Each number is 128 + 32 x the weight over its row's rms, rounded and kept within 0 to 255. Layers, rows and columns count from 0. Numbers have three digits each. The size before them is the row's rms in percent of the matrix's.

# layer 5 MLP down, 448x1792, rms 0.0976, rows 390-440, columns 896-1023
097:166172146128103195090125140167147122077116158151073140165179139159110144108160172128099092067145159153125103121123105201112077110076067120096138146141136099109126119095116115154141089056171164149158142075109125134164165120082095091141155169107129138146147125162077135157154126113115159102122123121163102142143087118109158112119119105103189167094168119210111093169099162088088165116111
099:173120124111096131121133121113122126097131183095202091130137142078136103137170162190113091201127158147053137179111098093135100130179205128146093153103130123167172110093177131115138094140128137150129127163195120165095149144144161109182144143089176134128175135114142096095130095107135161222101135077116115159113111186146166120198108105120178119147099112121071085177124170095224155112134
098:162148114168146195173149131106084081139131091135162112112147145070083095173143132054110193133160166116113193160151087125169149123123105159107178137146142134168155150083133062115175072122157096133092138132149177059106189171170119127107163114134112158128089123138117128094150156168147125108106133087142082107112135135112138116159117157090179123093108159146184114154160104079175156155133
099:144117160140135106176090128133129083146124095127093166176193101142153142108111112125080158126109149132114177125102183134145133161118165109135094169148146103110155158093186142105133116105141126168152146149117205078097141097121045106142168094102100118152203120127111131119106194128148095157073075177174116093133089110115132130073111158133101120110113161100173171052111131132093079178136
098:172153127127155080146125135101153182105161133086110135172107080153177162147089077135140136137053124145117114116124095125108133131119127180106104124115131148153112094083215126129140110135172124144170141154138159122125113100085165116142128106122171149141180143168143130106092072112128131105160153163167161121128144158188113168159126122165126116139120124145116141117170188120127102098162
100:127105111101128110138106100145169114106076112156156091192137082121149145112106106125063182147185102096170174151082133101088161097126124077158097109096107114136134142074151096151122142105096154146108165127184169088104162136076087128130050153093088105156162114126143127100115102135098161130148173153177101118151140127114170163099146072085134100149099042121029134189126111101164081077116
100:180113106129128170156135138144144147146132178103106110155148149131081162177162088159133118089135141122126197089121135089104123109126147094135161095082117143124182143103063118162095100131152198115137092213167147114150128139138172162163132163166148145110119169120090160112129088073134163163109122096173142091097158144115186160155097167117137077138180109154188113159099118137129131116129
101:141099145156045153092128122165105118171157204013156082054062108116118119116159157137183124179078136110072178167144160138158087120153082110161150143080110107061178073102144124148132080142100069133126105063105147074092113136148091173149134182091142190109081131128161127085186157119052121074189165093073161151124139140118117160134123121115167150098116115106154194140119167141142115023164
097:220122144123165172065174135109181053096096169076139099128164156123000138069132139227101091167159172122144082138088080082126131103108152054104129133181079120167161052176098137185129186081127102173115110135189093101088107103114110144147115097087080140165158082071093117158148176080136103161174123108153154147104173132173101075090085139087090144111157076150162212119137163102142103118113
100:152074104183079114130084103158148135083094143138092128169095119124102113111122134180127141115160087125112127130131128186121138034129087183154143174118152169101170137107150147092124169128102142117114089120081120180083154166125204162126156123177168095131120105107121211124113114154122136092134106117178088108102070088107146122166174106083127061083142122073118104106158100105173101164116
097:133129078140175233162161144132102126111107180173096130213128151140085088152135080105128201109090141106167116149155121135149062091072073157157116162140175138185099142088116193112110131094112119159090174072114081097092125137143125161155093128161127083133110180166162168230205121127127148170111090151155126098122127125110175131112127171160101123113098160142134124131094197161177096172119
100:100112149125111093058079109144112112134147168134081100108119134103114147190137189167071125097154125155100131075125130126068114110103130151089115109116195125157080122148159149125152097137198135117053111096115095128142177155135157118073137100178116128122093098137149195123198104158107118094103144104137112052153123133140112109071158143151149157132089174087167074140100121154137029170127
099:076113139126097112109077104123095089131129169113173139094188092175064172106157091188153127156154149099114123151138141161114103109186116150002163093071097062092058164140148137212154164128139148067190118095166119085110099120121138172090108209093119107199085060084199112109148205109118107118141070080146154119106110129150139203112082096131146151099161090105173114132084085098145142174161
097:067136144167180079177146151181133154096155118099109174126147109101165076083146176136093163142169079172165106133108170165111072065117102120130105088138121104116100116178098107167122122122168109120084122142173116141125126118146141109152126081130087176095102167126123102118145143124160180104122108108114112146088110086087103128125110165123089115126135105134105141124144155108081093131108
101:142089125158093170143093076214130166155151103204087164167081117130145125146109121161161087110124144065146084141159096140181140109113088175102066050108104105143084189091176120078087127062115138135104095068098130099096196157089121126101112131113131120072139187154162100104133120147126109160176091107169187087095122091134120161123084077138090112169108119159120131083168143153162157129112
098:120127093140149059111123129147159117143114174152092124141101152080124085043125142099125159111118165107107212153160150207107102094155095113075160092106142141138135135132165119120111118102203149112082121165114129083125129108117114204151063153126135120141111164162112138119110129141091164164141143106168093131087112177115108155163182143157145172132062118152203120101089141184169138107145
100:089192132106128077048088148087122153101099178057095081175113085107145141132062093097126074110117161136198170128131146088164163042110109126061145134163147182145110157112171127128099159142109149083118088152181153117165068145120089105177167124166157120192067089040068137133098157161125177123205098161104120143103150163120115121137183168113124193143087120145168145125096094093137098078188
097:093197135091175035217122155113145162150201140110118112159142138052137134132052112152105116073091084103130105066160162077119134146093128146077112104118174095127107142146062123124146150154096165179117154134078105149148141151118157153162156103196119111203133125165137169099120168083119105082111137175075092132157126095149190116108128172060123143092108140121174170104166168129166096088140
101:190114181077127137094180098125128124158127089198053186122120112097205144149162086099114090138189164085114132114144075156145101109132124077171211095142160111172084179090114145114136133165118147125124099116095090090170039140118158159189189174155133115096105165131128135101087087119086131114166107099085100162097127116157164112142102138079121109113143102159128100171105140133155147121118
098:099162134154135141093089093167120157084147104115158091080104104038165184113167079078111066135103101090105062207131180163119102150131155178083136135120166115098069082172146087135103089092186154120126088177126056170098140112125103135135127120154144117179170136116166121140139168161202133129151085147127129119177148089095115092125132133108137139186118161105189117091126145115117139100105
104:120129135091141182134141101197114157145121158071141101103085173124157107205130099166142116086124136099118087124138098101135094135073130119046128156124143140143179131113095098146170131130131083130116175085170128122057118161117152126120125140132143159113155143183118106136143120132174108101131160130125134189158137152065147110140188161186032069190071115189096146179145152064126132129121
095:101126133104155130115167081149113137125140135102131178187161120138142089133164120153114149170157140092115136152188111142121140131173116121065153080127160103171104136136137167160159097174115132110117122090207155095101085092167165135133176129046113149139077078038097148118122125082183141136180068113130154113099142095170129113148101130144077146116104095131171107132127125106218125108103
100:113113123124111127069149182156091138102100118106113110133116145145076147143158132094138156164166142053096116138146085175085119090149127142136072131123134172148118156095140157092079115173175119123135130178113134156114156148104090066126115095149170155108076112136123146202148145129107093103166060143126131118088189117104114126104153083124140141082072065112095102106146156049153192156153
099:143153136078172169111122118154120164148122095139155183106156068068172210112099155043149155206166102149155120220124158140128114115146077156146169136102085214143109112103184088101098131125143103121130163153118122147129150150111113183148229113117137120132059132113067185173109160092104085168122110119122135102140116105180126152133100134105182175107110089135084124116093199140123128127143
100:095176113161104069101128107147121100115162104159123163130124134069135152156132087086174077104149138146103123204124116172158150084213100137142099155160163112101086127139102120118142085119152175069108145121129121149117094118159123132155165159183155136187169161095103105118142087168101156122130180149119139138195091128130125123127070101086101148122209080061183124123105148123164142142130
099:087113111068138212103139149102160204181157075130081131157136115095085110159115119125142147092153090179117146126136194166162114101129169142132104116180108099140115146146101139128115068163146098155037140135164178109066090145149161114138170117168090075159158062159137139106198167126038123188144062170115103149187120099070135107082140151209165120101142119124190172059110140108099110126058
100:123097188185147132131208123132145145114140126110145100130096117094089146133126193114104099134197123149122114130179121106173118157096155128146165131079071187190086174156163159136096149154130105098122111082205111141068113124155147143164152099107135167113108199124172148167129186160143152124130174131170111118182094082154110110189137105099133163182079133153100102148151081059159127188095
103:114123161068107149117103102109170041144099162174128120138129202150133195109097108151109147145113111087091142134168131063121123119184136109132141159120125138197154077123136202170162147155147158121112027142136113160150101111163177150107196127196064108084168105134094188099055150073153140076137206106143065166159054131094132161106142133101123109125114144155175183134132085129156101104105
095:152131126163132081099134121133085117134070101136133087118143107178070111116107166083161106114117111146137123126107111105134120174141100167124127145091160167162088169135096135087121140162167116125103098072137104137187098109127127131115118116147095152098117054097126161140140116120120147096121158118157123093110102132189122153113189111122134187058060195110065143136167082142138155081118
100:105094123147062080067133143101103128134171138139159142108112125129091085081135159071214082143157104180129070145115130121118120173146168066085135117132127128145123117111112072107093156123125133121126126115066196176117113085123121093082075108123140143177145076152059122099068125159140129110064135104098097102192135123106156110118136155123056107189124097178183178146130108167096146133115
099:151130094109135112118104155116178087165069157084172120118142067168120137135113171153100112128138188124192144126155132140119127141155107117100137149125113105075197171142133131085169144147063089124167131122089157153165084130171130180130121124145152105100091172137075137122103118072071167081092165142117136114126109167094116156142092131117083190065091178135128140090141172134158139126130
098:126182119159122082237170103115130111121136092143123126102098123144116162121139118184154115087125079132172116158072134088172128100162178090161114104083136159070098163149145097130146100113070125115152118125084123088145094144155145108143143154137097163173073098124125066128107161120188167136164146102089087116147140104125123088139133101152104127093110130110155107161132089155157167117117
099:139118114136163090193210113085159147162131195105147097075099161129108105116140122150093104142090139136081125146130121121182189147141149112115184122125103109165188137125114174158161121105127109127143077110120121111100144117121216143173115168163141122129188101120094095116122154118153118150094171177126092094144151122118096146145137105078137150093080203098097111086135144136231080138131
100:068110106130111101145101109095194152124173144139139118169123141115081106205063131150088143110121171126073113167109129179069107147106146148115080115144153095097103136119204148153143101131118102138179116126061193106136151112146182103145128157110099138131136106148110173165169099125149120108107066105099142139092127107143107168137146128070145138096110124151185230102169145063180145177196
099:163173185131117144103152118085146128128118136136148178132104097131082107139115123162161087151121162079133111088130100137109117075101114157069172155081122144110095109148081099097131114113109094091103113096101148103066176121171117060078179062143140116117139103199177127161110097131164090107094106214103116142177135098150083115107091116111166093085171146100097078141138090151144151151189
103:092126188080147153082098175112085075127096098107171177149095169104163148097159126162130126193088117096054132110139069118108115191135142087101136065082131099119128107135124149121083158182111165119132093106161109118144169147109093154140127094152110128093079070098117203162055158123069112124139141156103099099148124149118184127096096133088092176191107110074080142069103126134104139149079
101:091115135123104155180169138213130138118133109098152139102131169158116107089187190175174152150205108147158088182144094097183130091111118152122077154127113142148131131129088171120111120137081147162097185116105170201171116060139113107142121081135154125175142188074178100154128156117132105108088213145120123141096099101204105129134101130158135139149149121132150138102164149175163158131179
097:172166114156061128085140133068095147138112138146170169112114165154117120087162163133148163140130168070137077126166137132155133111117069044147146094151139135150125149132075183159109195106085178133129178118084151102117124125142168131107127166126131152179103069150115100122120120134206137110078145157104168135135154125129141088114103146139098073159178091103071144111123113118166183163178
096:166115100152165156124113104122149135138140173116201180136119165192203167176115203151116087162082105109152145068132129132138141147100146136116171118129100091146189120148100168098077101123059158203142144128127135145105162180136102089117092093170111102158191145068134114123093142200152139139172126179114161149152020168125066172082086118126086173161086184116123118114125119125084069053148
098:151193153133069111179163146160072106105150109091168089112173131149140132116131117110157130104085148083214101157087095175184188115107084201175153108110136199164118087136049074134139146194092123100149122129090098101171099078177145192126132126123170095107167168106172075153156126161095168171145161106106138093143188111114100121157105174168102106121142185181146114144123081142174103127173
101:160113156066130143156153146174122114129160150102112149090142127124094097073139160121163121065124086131162186123163101129056122155137139174197124128107162129166161157140094150088096141151147120157122072154087123098131147132145148146103156153087173143148131058138160126120165118103098168120107134089115097153143099161166144132081127119088173168149125096150169118166124118074151131098141
100:087169041187135086108130137140105136152115127107113125084109061137146097050144165055105145164137124142126122109152104111083134121125100169096141106182139114106088130115140116080093168080165118152138109117103146093090121115117058115170137156039126091120144146149158136178108158139134144151117089086134117120139136125173082122123176125134156051101064097152132080171102092112167093095168
098:135115163141104110214097040082138154113122146130092157122189170095065147173104081108131120097113124139152135055130121156115071134117115140155113118101115139185154126133085144200149122112108180153134126151139145102122093188137194139117111103128125151088071110179167154128135103142162085135124108118124127155173100142059115125129152143166109139188162239157113119043128141146114120059116
096:146150124130116174078111154080130114192113121077200112139154120136134171140123132187098153129095228154151131180122148083106160117115071159155145078145130090111116143144096159140088114148096105116122197107100084092060119080070191201114116161177160113116082135146146120159133163139099128140114156142092155135105131178124147118119122110107134074123111096130138144178147148119131167150165
100:129161080130107131126156160218147089128116111183184184119092174105115107034189165140152124084110098109084137162160142166177078114125110152143106100148056091123176189114102140194115098108150101116068114103143088143148178122136108101118156100120155127118116129124108141129119116097099162103122129121148218150117132107077140113128163156137101138123119211109206135086124176082198179120114
101:144116123141129135177143124121090128128080127152126189113121128154113128154040090053160114092178143107077106173109121127134054147117105149095151096113144142210103146142102152138162097133147174136129191165098101195126142117094148099098118098086088143109117121141110152125108171144117120170124104165158170116130117120082087142062094117089092165053087070126066088140072181114137144034176
098:132159125171139114130169115063076108164155139180129105179113179191069133145082112123076071122157083150073169154110123096165188120148100130178090096098102140111156124149098112125155153123140107111151127147113123078105208123159112101150179161194117100124140118168130138128179078088178163120074129112158134217105113119089173143197156161134105124124107167090127112130114129138124140127051
101:126133118085165075120105105070118128130073147165069128137086144118153154124200164098137146129120091145144133143153144115135098133155121096156188052085141126120186180132132103120084171095124139167160169119071085144102117103139124167141175108076118058101122122120156174138083155140110206107111136144080084175132161148123105021172142101142140099135141134146129141096111133105126137145146
098:134128128121116091101114148080099183131138106181212159190142135075159114070106171109076129123091103105152112091089147139129164083030138125112118113099160138105094169161138124037129135103125089158122116139142124085127090065099117123161099077133123084180116097169089139115140097142151112093161140063130132123152200136156195194137120188122162108099087092122106090108126130178143137066122
099:126189128097108181097146112106133136103097064076159177177087100143141124111131154126124073099138139125136133141157170101146082103122141141082145049090165132163089150099123151071124144173147109167120112165126122130174171107127184129126096163111146097186125178096093146132176156191115097142110108091135112094137156162105074123092166095128159130115138154177104166141144159078087132104121
099:153111131124195124100140097171071145108140129179119121140118136114097132150099151162137111125124169084092138122110145132109116108101157121172095070118140116196155126157112105104123070173074168132179184179065173154112105134137112160092129124155090154204092132117135155174151135113142112050097078156132105111130151120125111112124138115157114134158113097131074082147109102124103123160194